From a checkpoint of a small transformer trained on Wikipedia.
Size: 13 layers, width 96, 3 heads of 32, vocabulary 2048, 1.7M parameters.
Training: a variant of SOAP for these matrices, 4643 steps.
Each number is 500 + 25 x the weight over the matrix's rms, rounded and kept within 0 to 999. Layers, rows and columns count from 0. Numbers have three digits each.

# down: layer 8 MLP down (transposed), 384x96, rms 0.215, rows 160-228, columns 0-95
# up: layer 8 MLP up, 384x96, rms 0.197, rows 161-229, columns 0-95
down160:498464489516455508495488514495488493535492483562523520514498481485490506478497506498514510511521516496487479503489472481481502487507491444502524492555477542496452471501527494514470518522516505475553502484489541503495499489525497573499507533499505482473494497489526464466506504509461509495
up161:440507534537505518512502480512528509532529504511453477549520512535540492475556462484473519479544606554506534489508470522484505504543527548484503532520506478500508474505502514509498456518512500512498513474472539530536511433524500524507501498526507509463472495460479505511505492482508489492
down161:531468518529487530495450472510522506483473498475468509519503528541499457502471474527542502462541526512537487479558486523466522493480461532528478552486479511503477502485469533443512485504519503463560516509503504476508491488502497521530562506521552508531501511500496524514516543471481454488
up162:520487490499508510506508512512521529526537543496475491511498506518498476468535452498529497451519502483451526481529518477524533536490501523523479485524505515510483508520505516554508498502490473458466504499506559503520516515471525509490509456521511530518480465518492483523507513523507472497
down162:464483487482482472497515470481527538458504485489473472478487528489477484523476503503517463496511474516544509541498511502488479496531513463508518513512504486501491507531481514507490482484499489480539546449505487481522518469500495503512516516545529491484501473532506523514484521512534544486
up163:502492509532476478493560523457555529525522484512537486516488510498525495493473508496506535548507514530481511501483501548540462501541515496441499476483524516513515505480528498510510503532470504492534494501467518533481506513466548441509529522527559516466488523490503512506540501472545510482
down163:527511494499520531473480469501512484499473455530517518466514484514546475500486518522533498474486488515504555527503502481525507478468498473446504547454509499500475485499529480471497484520524521493495482528506498496517469523479471489473505465495486505519507534493512495492503503471518531513
up164:509498528465517508495472487523560524492506497491486466508505522457500525543449473522501515495495502512502522477490510454519521535536450495515489506514499577491506519489477484495485465485519524480539528487485477534468508461453510467530519485476514452531501494515488500536477494479490497511
down164:505495484523561447501492503461497540537494541473478518482551488523472496464496517457507492490537523510455483526525513509484486521497490463512489497497519515487521460494555526510507571517484513530521492514489489540518474494474514519480502517516477530482515520461488502525521493499478538463
up165:526488561451500510479482530482526482554503510525521536526500484466485501458461498504501486475501513462509465459502504554504538498503519520533472512506488462526505507498520523494476464488510513506508470529509501519486477535490545560531506455550457447548549531457493483524510486510493507472
down165:480494476544526543526488524529514527442509512493470495502510499526452540508521480465451514496527503487573528470507548515495473482471490429529495522512514469487541516483458509512483455501476512498516531441493550490534510491479527515548482514530490462542503507543509487535482487460505530463
up166:525510432483491511495489484497454481509490498462544559461470505491478479484530505471479506514490489533507545462475557518490508489498503487531518447495510510490461485511450484520522503494525509533485554498511529501501500480463519547546490516546534482484521520546509457484511522444543504493
down166:467532504484487520536469480534539543494504523502494549465499492491481539558505443524474538533450483483521544502506493484477483452507538513488470480509473428513523495519485487501473474467501494519509506460504472521474521494514529479498491525492557449528501526521509482474513466504475473509
up167:522488432561514502518489474455531558498485527480472504530498464491494495481496475486473492486506485491596493476495482524481512539526507545512520464525508508461497498480519499480494493487474490507533487453470504498467512451503484497551496515478535496496525527470535544514523520471481513523
down167:495468510499505505489476501525493480476509482523508488486459554498503558510497441494507508482445463493470499572520509521475490510525487524520505509456495546509538479481513521491473537506508516470471498553479524504480548513491473506519524520517532517489473481520511536464534541505512481494
up168:465464495485522488552484521504503522478475495502544503522485521488450507515528558483504494498510484470478489474501474492513501542516521513537535517536495490510484464488484497482497506537470511512469480478489479481506536467506497532475538467479504480497527464487510457555458504513502564514
down168:489521481506475507504524531513456478469486506476487519492493495503487493524521442483493510526474526505514509532497543498485539510496483485487506468460510540474531492462464470536481493521475494487549517480505481498539506540470501459498486517545469517480537506527528540493492482517516449475
up169:463508458517510479530516479452565559511459523525488545482500464489503503521526488482479445498501533493487496522489505541490485505480524549505540486500476464488506502499512517484520488496517489539513488501479529512507485473480516471481503522489467524449482518506489488487560523496546517477
down169:497521504521449524539528461487500447474483516532480510496502506460525550454497453530495534500466469503471492487487514498520495481480507501482500497508507511506528478501502426506528479506531494499538523482484476518459497527467461502518485527526470500476489506490512487527449517547460477483
up170:499483503498471512505484486549459515491475524526487435546509483495491530500542500548467504496543491520506513501513526542485478496481508473472478529549508539475527488435496528467504498534504539542500460468510502501529468461505485515521516509491493552513522522491507506488537537570539518499
down170:526559517447503502475532546502520497514535513530479495521463479486463482503501512491575483487527447516500484505490550484498492531470476481513499486530510512518495490479523494529532526528490504484520503551527534482504498500487496519515500490504544476491504484510526495491547466470505544507
up171:494499499483525492465490517480490502476494494465491537520473504486516470461523531506495480467490500544524506512523501507470507508476498488524499518479495503493490502470473497537521491495525489487505539530513456484509531494488496487467454494512477474492484466484473487500554460457516497543
down171:508512462508466496486507522524477476500483504538491493475529480535516514493516483483513510544516509451465503498504505487515491506535510500492542459522519479515467475521495485480513518506528537478511490447478510498495499498521470484482496510490512525488494524522527513488485521522497492481
up172:468530500518481527496538495470480497520527529554537470480523477534467494527544479493547496466473535508513516490484521521493432483509531532479525515452469468482516465529486542504499527516491500478505484487490462520475498489520496528500514529504539492518484524463489509530471561529518486475
down172:495519501488492484486476520480511438506519486538472514516485504472505505496469487553490536513503478527468487523505522501485514457485521501552524476492478515529494520484488496495474482536494501577500494521470470526474478472510505486519518485505479541513471498463444487538535562513512525534
up173:504540519477462468432479488472483505487509487494508498470518496499499493494497514486487497439476514512480496476496476496493465525483523502481500491532516495478538524524463529516511513527482505447521503486475430506470452480467466496510433449509485511528488516457543501486427483479470508517
down173:500482479491524515518462493508490492502524500508487491457452527488540498496498536496520550480516535520474493489486515486454511462528532482500490536479461535445528496482521482494478482502551468561515489495489452498508503527521521491475471527501512539465464471507460502519502501490485472513
up174:440463510470509493472503521516507493514517525477501525489509535499503508543470534483442457502487465475509532476524503520513488547504481515557467487469480470458545478493481506501516538488514488526461516472533481510545512548527447526516469511459521456523489522481507465459491491494496516554
down174:483496497518494500489494518504475519504496482515502500508454471511518517486493509475488513516513516517523482516503463542502498493497514508502496496498530536490459532507521521516513513459499509528508495511513471498487493491527457496494498502484491531531503479486498530483551470531481519528
up175:518472511528550529502556515464495512509519522484459508478524486473532496491479477472462522456536502520533484516496488488536526539542520493493464504500491478514495516528534472499525470522517493494503506478525464543472460504515523477489501477527531494482479509483499517535547484498502528494
down175:427481555503511480458437501535496495516472493525519511496508519490506542523482492538481456533480473498480484489521498529540477481485464484501518503503488500480470473505480509510500476484516492513491501509528468485470493529491526544521508520516478494512487510501511484482501502521456493482
up176:480521510493459471506469480494518513501494490490499511516489505502507465480476490496506538486480518484522498518521478530516463472474549493518514508524517549529524521528509540488504486459483527503459506509474484468535486474492493467512486485463473462512470474471484522480516534494480463494
down176:510512474474534506489515502497501534479506505519469514522486500501501508545512479498491486470491498501510482500472523494494539536515476501485457515495519461474480510484508503515503522523467465485530484483507507500485507524523488486528504505502533507484555494478520474527503467476513512479
up177:498500503495442481506525496507525519511481507519510462487480523463510531507540509504474532538502566517475507539539494499475495501500528520505553473478463494541480498493538500486526478469480537513523505495479497438503505466524462511514483467501520553493514526461510483535480488539465512517
down177:489527480511514471507442532474516530522501466460504503532485508510484515556478513529509481479515472492495494433551470493477526505507535500485499503505484453455466542488500451481541471533504511511484518557490507483497528518470513497493485487497513549501502523529483549520532476503457486487
up178:518494519519506499486568514471511513484508529474489506517492524484507510485508485478544540507487467507490481513504493502518485513534537499469515517491503496481474477506478485455465493480511500516472506479526510452523499537504471491480498523528572511465479515489516520498480523507543454487
down178:454505487451505492502511477528505508513492482468539524476515496493519493488524476464492485500516511543492545512499496488503538513489542493520478470536492486516498508496520525515481470514489472501529498535496480538490517491487559503506517475481447526458498519515504472494539500451500552495
up179:533539555482508491497512513487551466453493511525509507545495501521522475450481514497538510476465507483507470560481553490495479498488522516464518493461502497487538489491519469486500458507541527513479507486537512534521538533486518501515505501520535495471549540471511501474463479487591499513
down179:439519524461508522512490478511563483504476439491583505523556508447542497524517528498469467518488493518492520523485466491505473517506501496494474472517468483491509527508467499519495482489588499530478480527496489496484515514428549483493531508476460513465491517522471498486468514507463464516
up180:503494520498484510508485525454507509522527505527513459478516556488518500487502503481576566488519471525549509476486525461525467527507537459519524500472482523502495488538495455508440493510493486500483499498500504580500542509512527511451514527485540517438480561482513545512453525512507502506
down180:498483496520525513484472486483506513517483461482534507510567466530487469494520512532539462473514515517493522491492471527509498470528476497472539540539491480531520510494526517482583489509531491476520535524539539460500495483508511537539529484528514518517549432518494490506498486506488473489
up181:467483465491486532494521520470497500559503496499499508524506491459522495543513479476530490467468488505528512494542492469492515508517486534495494444529500437526504542500572497475473460479472491511534549471522480491472511460500558515518462482501474485525481511489521541510499532523434501471
down181:469494500491504491438544515488498539539508513487482484503482449478471514528488517511482494529540539497477503532495471516457523528522546521501504501497506483517550496486472553478518469548555473462475489481474458460533520512497507455501487467479507489492423485520529481465488522529480501525
up182:513483509473491475497488474507509462507503521522501526543513460471526490477535453500533475549445504499496477519522485497517497505488469489549531485480467466525493505546484510543523472440507517500531541502534491468515528579515522504508472538491481506470480518523537450535505504469508463480
down182:472510526494503494459550477508495570507521505461505498495480454545441536520548519487529536500487474472518527514480500487471515465526491486477494437531519517514490472492528525467449490472484513509487509458514486539486500441540475500500513475478515513539532451491524455539515484506495490469
up183:487512483454478527513526483510505476464482493447495462506511534510469463514517519499512511514525525451472537529444471486465444506506519469521502488516492523505502503532465513511486478546529482562493481432508514522476486551455499495528505471505507508491479477482522476457497533507523501501
down183:516513509471537540523551514495490486499495546507520501492482492460492469484563515520548489507485515509503464501515476547500516499496471483532504481523458496505514510512465486512514503512452503496529488510532524511514534489517555475498526521516533511479524538508481479486533516539530504447
up184:484516526494499537489483517523446507534525478510475523442519454468521466502533496486495507464478533517453502503483515484479479468506498491496497485543485485471450515490497506496493459525473539458513493486481515504472497488471502536530471511462470482536506544462536471481512530476503455518
down184:525516521535482506507490450475520488521477503500466482480501443500518490494501482463496478451443467516489494435550498492516541523485485492515524518498511500440532506459456492485506518471493515525523464511492500467492515505528469514443511471463536490519487463524462522514514534516520521486
up185:507488515520493473538471485521456464544537501508522515493527521511475490486524466531536502503523521509504475503540495487521478502528528542544488554523495478513514524495477540469474466500440488532520508498511577509518522521555518531488501471487493489462478496499471465485506520489506478519
down185:486489554496537499469503493493553490528512510480527492490470518513501497502497490483517496529512487446521600522487480494511507477472527540483483498531466481485479433521517557521512510500476520487508479499501484534522511512531497500515536515514518511502509525445504508515521536531498520509
up186:521468474499508500482516510516469531518493509496505511501476548493518510528518489494468524497492485528496524525491509498521522559528509499522511513493492527482485547484546503495504467504480484537548535483505495504479512480535485506495463531512486566514507515467508487493491516515531556496
down186:503494516526464544485515475481532500493504503518491520529511463536494529493497521509521503458517519501514494478535521511510488472549537530507475488484495480509466498527470518484548511529505541509481478536540509486554489527490506526499515484506527492501485495494526503485475464491477455495
up187:545539508493546494494464519521471526471519539535491488508477527483482503516519513482494492530483530528469496499525502496472487501514523498489528520485486508450457530489504492554511510499482445522488498490483473541516483496500526507447509528499467493508513553526474482530494539473514502509
down187:520514512505514521535512499500545469504475499523507519465510461481492511483489511501509500508494485477523501506522489522479518437493549529483529499511558467556522455507433530461492500519511514480508473480483508471506492438498508540517496493506455522437514519520525512507505501456479481510
up188:495476497418468461501501537551484454487530497481529473535488584477502463536472516551462487497481495505476500497500480494518494490513485470547516532519522491513511494474490501535514509516479464515481531490574483477507491538495489491495499484486468524555557468488498500523543490517530458537
down188:468508513519489513474472524500535505519547477524503517511527555473517505490468565521493498524480477506524500464524467517529500489531482445533497501501548505552529521500497497505491526496470499519551557503526530487470493488490520467479494506496474543524548465504503496531514489518498472468
up189:509535523474517498504439466469531509489531484494513486498502502503523474448528502441512482474524506493467526471532499463475503480503495509507514544525461498507503489530489496497489522512496485509455521483460516524545491470522489489467462524487492503526478521518504539526538563498516480500
down189:440507486506527502503510527503500486470506479526535538487481460502526468505525542524472452535485471513459502521455492503449443482513476480464449494512497505480503490523492480557508567471526553500448497535557466531509505503510557494500501485506488473482497539525510496535477543469516492553
up190:519481545479498549495499484488481504498562533470486508486548515492463467502456484506526510497467512475492511526462460537479517490523536506536496509559491538500472463510457495446491492500503513464532544438527498513474534514440518492531508496460493490522484509488488507525528502514530474472
down190:471488442464471454512461479497555488516486462474492473502456527515524522522484499470493499472516473489463485470475473504521467494518471507508470499451541460495518491523489513498515491509482508495463478482463498446490494485463500505473508506550475470490491502471513511558456485509499485489
up191:538486470491464492498512497472511533547550484520521496513494529466496506517504511455504477437514463494468505481493503499519515499512499500495490511501442531443534523522503499512476488478474509498489478525422530495512488501496559527464490481492481540463504523476520506515499495502469505510
down191:460512513481539507547494529517502494485473491495453502503499470500499518503552493503523542500497528515521547495482477530515496479515532528491502503487517500462505505478516510522471501494464512504537502459472492537476501475486506505538513509512489491517519511521445488455497491519532502445
up192:484530482480513511559482500552504498513468507487466443469524506502497497521525485509503477504449519508497543497513450505483503526520510502501469492466504500520539502555457477463504471492524478487493460470492551502518508485502498512466480493513508485520479500476504518468516508511476501510
down192:494518496484496498504502515482522484514492499502499502475526497490514488449492508510511475466489483490494472488463468492515499473506477493482539452507469495508464493452562506478470505523518504539514490526536523567491531489481535491507501492495512530485482487495463497505494466483485575518
up193:476493520475498484499478493563472559482517509516482456511483463484485489525525478507498541487490503498490523508532500483460508481485538512505504497480492509501523537469466541503502480520509458532477467485466481513523502492464468482501480479456532487555467493509504501504524522542535554500
down193:474535483507487452489495480540526463511495472519506554428500447542506515505525501507497491505496486507499422471519499446521523482491486493520486490508475485480460521512491520513508515490519540506487480517435514486506474525482438469490503527515502477518474514492521481478466545513452517530
up194:481540464495514467516491534484534514476518477456514519463536516516531488501488535509503543508521466515514483532547552448459501498497508508498517513505475508488529511517461511514511486516485482463505539480525540516571492507476518491500523468491492502499481498491539503473532495488509438491
down194:486488554515465445501510529488509524534511504517508526521535520488506516489521497474505512487484466484531524436521456510501519507497513521507515521494472507558546514495526522496505474516550487487535483491485487515451482522519503506502512515501532504495520459546487528481492501486500487467
up195:489501493515480515486494538503503477531507519509480495512474535485501473542495535481463521516475511503479486514494501504505469511504491479454572504483493480496533518497500474516539492534533537446500522515532438540483498515471511489498467523455484473499474476524500494477497469503470502458
down195:489513487514506519517532477475521507504498548515469537491460463494471525530492514483506496464475504481547475525509493484498518488519496516449452533507532466531497499498482520442496540496502507521551454509487546469488540484525451512545506489540521509505498507515479512488498454501489491508
up196:525493494483474541468476526520428537517529523515497519478454500503510479462480479497480493488506471504502470521470496442522492463526486556500493507494474524484466527486445520526482452528495465509452471489541506498494490470460485491501500493478516475515503524524558453452507466476501495540
down196:490485525516502462517507500485493534496477511539506500507463516495521520509467518520522501543531502523492494491497472497472479490525535505487474479515496473491517518474507469513435500518504495551575490483497486511460435460503495483510493506501500543493502510482483515497514491507493491499
up197:503461498454509506518524545476515528490479495467510518494475506437493517472491483537530493510471487440495502478539493508483577550509511490469496510512449500491497552536510515488483501548506490509489532504523496501502493462470496481472475513458521499509505528487492497518480493468499537475
down197:510514518492519546517515535522524487472473500515468487510503556515500469455496499547476515532519471498527530427525497487505510502484506472504500525532508473474575464470499490461515487450494537475497531528505467577518510502512493480518485482486506511489491524491520486482498492516491490484
up198:487480471480514493504466472521537508465472474529553478470518502521513468487499512493474511537526475530491510501552523493507493503524488488493501505494477473536515538497503498513511528519520511500468498489545487518510534523522476544494471477518512450502511482533514487461541529488513524521
down198:507513491523517474479530490512461475512522511502512504469496522507508471515490500486518527508521516497529505515488526510487493517491527504527472515494507495500498511531548471461499477526482531451507476425485534478531503524476464504512485471483508545519518540513521509488503437537525539493
up199:528472481500468488503490499486533521471498526482497515505504496488461497478501505485530496477471479505529488526536487480546480554524515517441486510478468512440532493509446492522436475511480537488505466506468485523461524549500529456507489505499462491500503523517505467522476482501484465520
down199:534548556502499488493502528441494518492511518438492481472517491477486450510543524534498493484534477503558480540497544534549509516514458554491549495504464541447467513466485507468460488499503520505514505490468501490539465477483471519543522484506523469467486510509504521498511434516516553504
up200:527495528505548493529531524491504495497526498515433485495519498484520498549550497495520524495501534495530504502518489494501508530500515480505479485512525525519503531512507494487469490473486503481506477478524523503504474546511481510457467523461528493500470518473498480536478507477522503541
down200:513513466501456497514478467494475514485456488505523496487532522541504497509496497493477469506502473539509504527496491487488484512453522537519500495498509513468495489504497513494528495509487515499476495525497500479487477494496487514518507508474521485483534517500505510516459492534526476491
up201:505508489533526472528509521513506476497463515544514502484499514504504496553471504494534501493518450499508488481494554489523487521510526519489477518515477461513553472504540493525556555476531505501454502539469517445468504505540469537511489543527497526500537497479531484426545513503470532533
down201:534548481477542552481523502533520481503492502509479495509487517561492527464519538463463506484467529495555527502474502508541507555498489497502514535496513537463460503469461546499544513540449514543480522539522527538452509537497439516505486541506497457502524513488531533513481514508498490505
up202:544478498504477474539546474485469506486502482439523491563568523455481474515496480472462487485496504488520501494512522494553511521509489522469450485539478539492491478561507500468534505514550487533485486459464515472503508494469513531505507520494499518498523497525474514476460521485462473456
down202:543479504493508482558524534484474491531470483537480520540436504448509506516503523488544498500477528492514505459502476514502499451527514483498537479482527480507517527510491448518506436496534519543490539462487479487477510466483503495530516469498505538567532475526508530522467498506493526461
up203:495518500483494504497444539525482471518528496478497498518498511524498526525471520530478495493502494490514485494506509478482497486515477473505516482525503499496505515489460521481491473501488506500444478518515493481499485437520524526488457484523501494565491479533516460503515494526518497515
down203:512504492502491528546495442485477501497511510478478469490470474500511539468497527520517479527522485500517506521507484447509518542469515517510500483492496515532527463534507513522464467502444518515510484512524476506543471477480533517496506526503485549518476463507475503498440458486510484483
up204:503505530507520541487496495511502504550492510450522501500535517500481530553487491531507527525463486456496512493520477495523432509487497506532552521503495528492490494481510496515464533515476498516545509470506517496510480505484524538528538520495541495520507567516474520486509549479506497525
down204:473477509501522500500508479440501516478484516486480504484478502480517486469519544521520474517507527528528510449486529492490523466525506477489454456491537445523506482500507511531512492492505499513488514530542491531499505509546473455499497530484529540510453460496554491527475485430503529484
up205:479546519478445490515534498517484499539515534481467519451511500482470518490469495522492506512520439482479492495555496484534468485522503478502537486480484502518496518503481564493494494504503527495530475526528508506507516494508468499460467483447517484554514499507535476491523495518529517515
down205:490491511538512516496503468502503495493463544514510467469523518535497512514475503523477477463478449466518541535499504446493495510518501513499460525491487501503456480514499489533503539479508494504482512499547424489529524486524522509492479537552484488514517515496479501492476473446510509510
up206:541574518483499494532496471535523509520486464505488489511520480519501487476500513503467530494492500453485540570507530509524503489471541482519479468502508513532486499472540504511457466508522512455488491509461524491510530481474511479444499536492494493516506501492500447483513498503491489499
down206:493454467481509507538539533474520510465500476467504498517509451528497474503526508481505525501511521511463506485533513486494483458534470519479497469528511536526531507480479527542492504502472475512527503476520545499459454549518471486477525519488492484500469467494495523514512516499524525543
up207:545485536525500533488451487494471473558502512504490486506526528457536513493506523545528507492485542534519505503495492520512515512537481526473504504507524525546518514495509514473470519486558535533502532504514497473517492540507496548510504542490480499533533506529528501464447531521527541519
down207:521504487500485467507497471457526511552460484509520520520492512485497501473499511581528492469517488543470497485520494463529505420514494509493504529500480478559459515478517534486451494502522474482479460558517532486484517513502524509474496471538513507473489509561457489497516527531491521468
up208:547470510518481510488499511530505512540496499467551511485493514537503515508516484503481508535445531483501503487495504488529507501526507494468504484510495503504492477524520479479519485524493444491529507509506473494543477502502497523552500516496492459515475469426493485485496503505527534557
down208:588511498499469534490473497517537485493511492500525499477484516510485499494530520492487475499535527510483502495489493501492487455509482464503512473482485454511538506498512451520527499474507454474514507531478491497514473511517492516537505511490488492543453474524484525461455507499566493516
up209:525526494489521499521460472529527462496474509517517536558474522505538471487508533560474517507484496500483481509476507487519544475475491523504541499524471497491544540534514509470497482468518551521491497496499502543495460495484511534521500485530485501543500475514480487514507491502526509498
down209:517460540474547488477451542502502508457506494514478535508492508483525496513530487476489515479460553478499497495526474501523508518485460505515499490484497509511449514518439537517477508492475528445497508506496479516500530496570504506519528539546508485560481471494520490533530477486504552458
up210:496463509514529495543459534475522515514501532482513496522489527499492501508524541520492509471530500478499462501442477487516492524515537555485467512516480533512535504528521537477501475486505477535520485489482472505533464523515482519480532459502512517519467501540479467493514543502430518514
down210:459491522537489483572496482531438463472487496482527486497523508495505508488507505473480450555508486504496452521482473501496502463525485423466484505539476559492528484534479475488563503457498494521531510474514511469492442520518508480533485466537540529498537512542477503476521515506473518450
up211:525483489526492550487472509526468515485493520552477469459499534476518503486510517538499528479539506485493522539479550464528498477532472517533535499481491529512478525481483509500544495478504477538498529465543496530479497466502505548497464519512528599503514499505495498503484531499522501513
down211:428531546512479493520483514517490505461495517506515477468519526511533504492517507469481524461513516481510465491533484501504492502498504489514509513485489505515461505510525523491512514548489506467455500481522513526529459506478476491533484499489451458525435508520549461487531527491540546474
up212:514486495515504488467460524488488474481487473511479459486465504457542500521444532483496503516491462492485508517486505478500479509505486498544518482507499556510473481516482518509506511466546501467473477470503464513530495507486501547471453496481509539562530517515512483531487549481534504530
down212:503554579486470490489493468481516517481533482475494502491551516485481502462500498517518478489461521468548536475498491471493483503501501472485422507524494505489490468505484491485514513536446492487505517480504503518479461483534523477451496504487497497482490499465522512485488470496445469470
up213:519516500495508468517500494482473506486485503532484527486476496447493518478475488504490521495467475495480497516475518520519440464516502445486471489517497508494511510484547478467468523504527519480495495523549481514528464512477554503515558500524472491508483469493502504488497512464499513488
down213:500491497527494502536531520479467517512498487511526535536486532479542463534500494493503472477509483538511494490498484459506553489505539486479523525525547498531480455499474510517492489487507513500507498470479509507503467495505536503529479464535447513485524478507521537481502514505465475523
up214:534493505471515517496498500462501552524534519516464536491510498491488514478492475508477501508502502565502475517503507505500505506499474500455488493526515497490507465474535466504471482497510548516502507479494518480527466507474510527456442527506527505527520512457471498493500507500496500463
down214:482477530522516490489459493530542492477463492514491505489500489476482496492507481469507507490470494475474523548469514543479477528488502454494548506516506478501484489491517489476498486509480516470503509534472480495488519521490502467508506502474470503504511511522498467523495510485527545488
up215:522476502528496510524509511476548543486513507521441507525549504497548551518501438542470476536520517472543503507545517543494545498519512520508509520537472527497550527526494519485506496532531506521485482493488518492480504490486490491542503559488519496503450522509536521507505512566498475535
down215:505472487507487460494506510518443485510455484521506501504474496479512478447535516494492518486504464493495509514496495520484479495465484505539454494483548543515504469500491500484496475488467502528538562506523482481523490513501467545464499470497473474501494512542525426483512463483487503508
up216:548583523471507487496465484464554511486494481540453515562534496506523471506532426522535489501502482502499503506533480491536504477465447486525483487510511449550557485500491476516496471541470521545471511540503536471487486481476508524510465493532468483546467510456504523541480513526461505491
down216:524487475537514510501511545524464490452480488495501525485502516492477512507477517553463568529510531519497510512473498498465509467505537532488496521520473522505519507498503448466501503489592482490520470504471505497483517475516486523510500470498488510493548520493484473477565444516561465525
up217:567510489456497517485452487517487441503550512502508506537484495497470469511499579497515493479502508513494482513513548476488515454509478469498490512480484500481494519491500498491498510540531504477527536516552507511521495531509475487485480485496482483502505526524499463484526496474504469530
down217:483455486510539513488481534505537523488557542530486479496479514471492518498497513476507514481538504532524454497499500435479518521558496525463497540474559541503539507508493553544497468494505507496539511541496484469471505485518494523438509492468486565525489497500512520461481496450468514527
up218:510527473508536488483516528483535505458539513527449497539481550484531472542476499492452505503484523494521496509505495518500526482509494571504457491498487542487530514491492522541513484542511427484502502490438527482504544536459484488526511493506525497511461493484458520505472517490500511504
down218:567482505531518496479510482473484516501484521502528490556467436510505472511513510480484509484494500480492481528469531501549512494467500456462485512480530521489509492496508519540486489473473483496468495482528549495517450544447493503498490442525497482506524483496475518491550484504537492513
up219:489509514499490468525516501512486481468485564504536500475505537466489485532525448498526524496510521527512536504513475447534522505507499500499519534484516484499485499498491446464496463521494540501492532492521500513510489480481458521500492489508508510429464498526521454522457519508534512521
down219:533447495526501488471498503500513517487508495465496503522509485486496484496497488514541547515522512497464511481484515515462455497477483501482537486532499529506516506519461525533522520492485502511543489522560535521484522534539486518485513504481537523469546494469455491465479476497476490519
up220:511505519516463493498526510498469495509508532502464512515482492509506549487525537488506521508516508498530510564516497536495499528533514504427485498552522465520558490524459483494498492507477501481487491521512519540501446457520490544473518529502495545496490558518498542483516515481506457526
down220:505523528482464465481502507458497490474481495532492499539522489523510465550447494524513537485492482534547551522470515512518498477496523531505462524439492530512506507488515433465498506483532454495512499514503479479490544498489498490537508516509529503518449485476498513451482499528494507504
up221:477480444489506488518530466503530475523534502533461524500481489449428511512471459492509488444494509459512508485490510477491505523478478481525483485494479496496496492495534477509478512515479514496519558507470481499453467472474476496506507527502492478533488524492485468495448512477495497479
down221:487500528508511472486488474529476500485485501453503507475507503512468454541544545550547409507541484490502457477500518498473492473462515502534517542497494498498498495476525471503557463516497521503487500479483513514510521469477472501502446513524496477531469504470502538461525519510505491528
up222:517528464484488517464510488442507517497488461504504495528477482481522476500447479517515483470467498508536528519528515483512513498512504482465508491515504557487461508482468519457518490487540533497528491499491493489519502510476507504465468462466504535488521504479487473458519481455530503495
down222:548513485493503485470505508516529528509488495482512516482487488476498485492505488474485518513493536529504477531518485501493520514466475493533507513485524498499499505514514491505495515512470520500508513507491510528508511527504476518488534554475488453495468517509517508497478560488497495484
up223:481468519536512512464470542512491509512492521487460524502489476490506538459459488544462543470523445441499500511514517523526514539537520492492507531471502474516514483500483505513521472508551522470484518502517505503496502506525519507475516525496528559492503507537515470480502466527511468512
down223:517528478491483497538560501498456496518516514473540509515525499477494504537495502473493476491480517516503475539491511498468525484462519515482488502456497478504503534500502510506533486517476499499503487487459523505493460482482493533521473467478498481503487510519503506480499514491494544445
up224:485536469468475474476498496456496499495540549489495520506494491473527537460517456514530453529519487516519511518524503470478470497509492463480491521523503489494492496508462518496523503516468468507485464477480503452548466445495454510518528455483501436509490522477492503485507513490515494502
down224:504502454519478512518504534507532489453480435509503474508471488498538527530501549478495476491540496497510478455497503481502486530451514512496488479442523481472528472488485512508490515490499518467513502483473518485499484501518522480493480500513507529507481492519521539517483508486490558530
up225:494507486537474510507509499465512473483487519536525517492473528525489493490550515521545517458512524497520508509487508479493462511494502471529507520483460520466494448530478540509484478526505531501474515468503505491469504545533493592484537495521507543479503503506501475527494530496565534525
down225:467484477546502527479525528485507526505440491501517498427501508491474500502515529503496489514558487518465488516504480499461482513497488468563482480492545463455464463517464470518500529506503512502522501509492531501478489498527510501462497455451490511508518480485505477541508522501513540522
up226:501510461527507510469493508464518499481532492497482485494507495518511494509501441501516499547529442501493514546494515520551509528522527486479527500521483497505526483531494512478498526499511528473500483498504461478518518482483545523532510478533546520507453540455507517502531496490490469494
down226:500487539449490519567484508510505514522532507509518503512496532479467497502495555550506513473512507507522496491524437491436505485525487520523512500517538482560410522492497532528528490494504487530481521518498518518489512497532517473483489544482507460471509469469460512497522494493529508494
up227:475450463483527502492479514537479481516528502516491520532508522492516477456519499494489493490511503511528522509544510474541490493523501507491476508489510466504484476485504480506538483479520512551507522504551501467516523506517497495482502489489512461506488444472543490453503509462472493458
down227:493516535519492499537487529527489490472506464479502498514498487456535491539496496510540519521520507544494511496459494490513496515489488484473529514501484493502511573490480488470484528522489514501525516505497517483512469478516460519527494474507513514512498508514482542518525474494467501540
up228:503476463563488463546531504519524524493526495511469468520499504493438476527511456490533505499515500514518520500488514534508491505502496465552508483496513469509478504504506543495536518490493482476488544478494493494498480508506511487497495478451498493538478488489520459514529551504534514444
down228:498488519459509530469466484491512493521499507482512522505499531481550477483489510539451501478513517485510503496548545527505540487518520464487504473484467506506491483500565448519512495479529466477499466507505485513479557503503461511505484561540544511537492514520489476473472534525453495504
up229:526499504487499508508520504481524484504494514488526501518466473507486500501530495495455507477531478493514526497508492502506490526516509496526473431512484501518497477489484502501461450489470548510512480514492534487466503492507432478513469483505522510508532526479493456454523524491537455497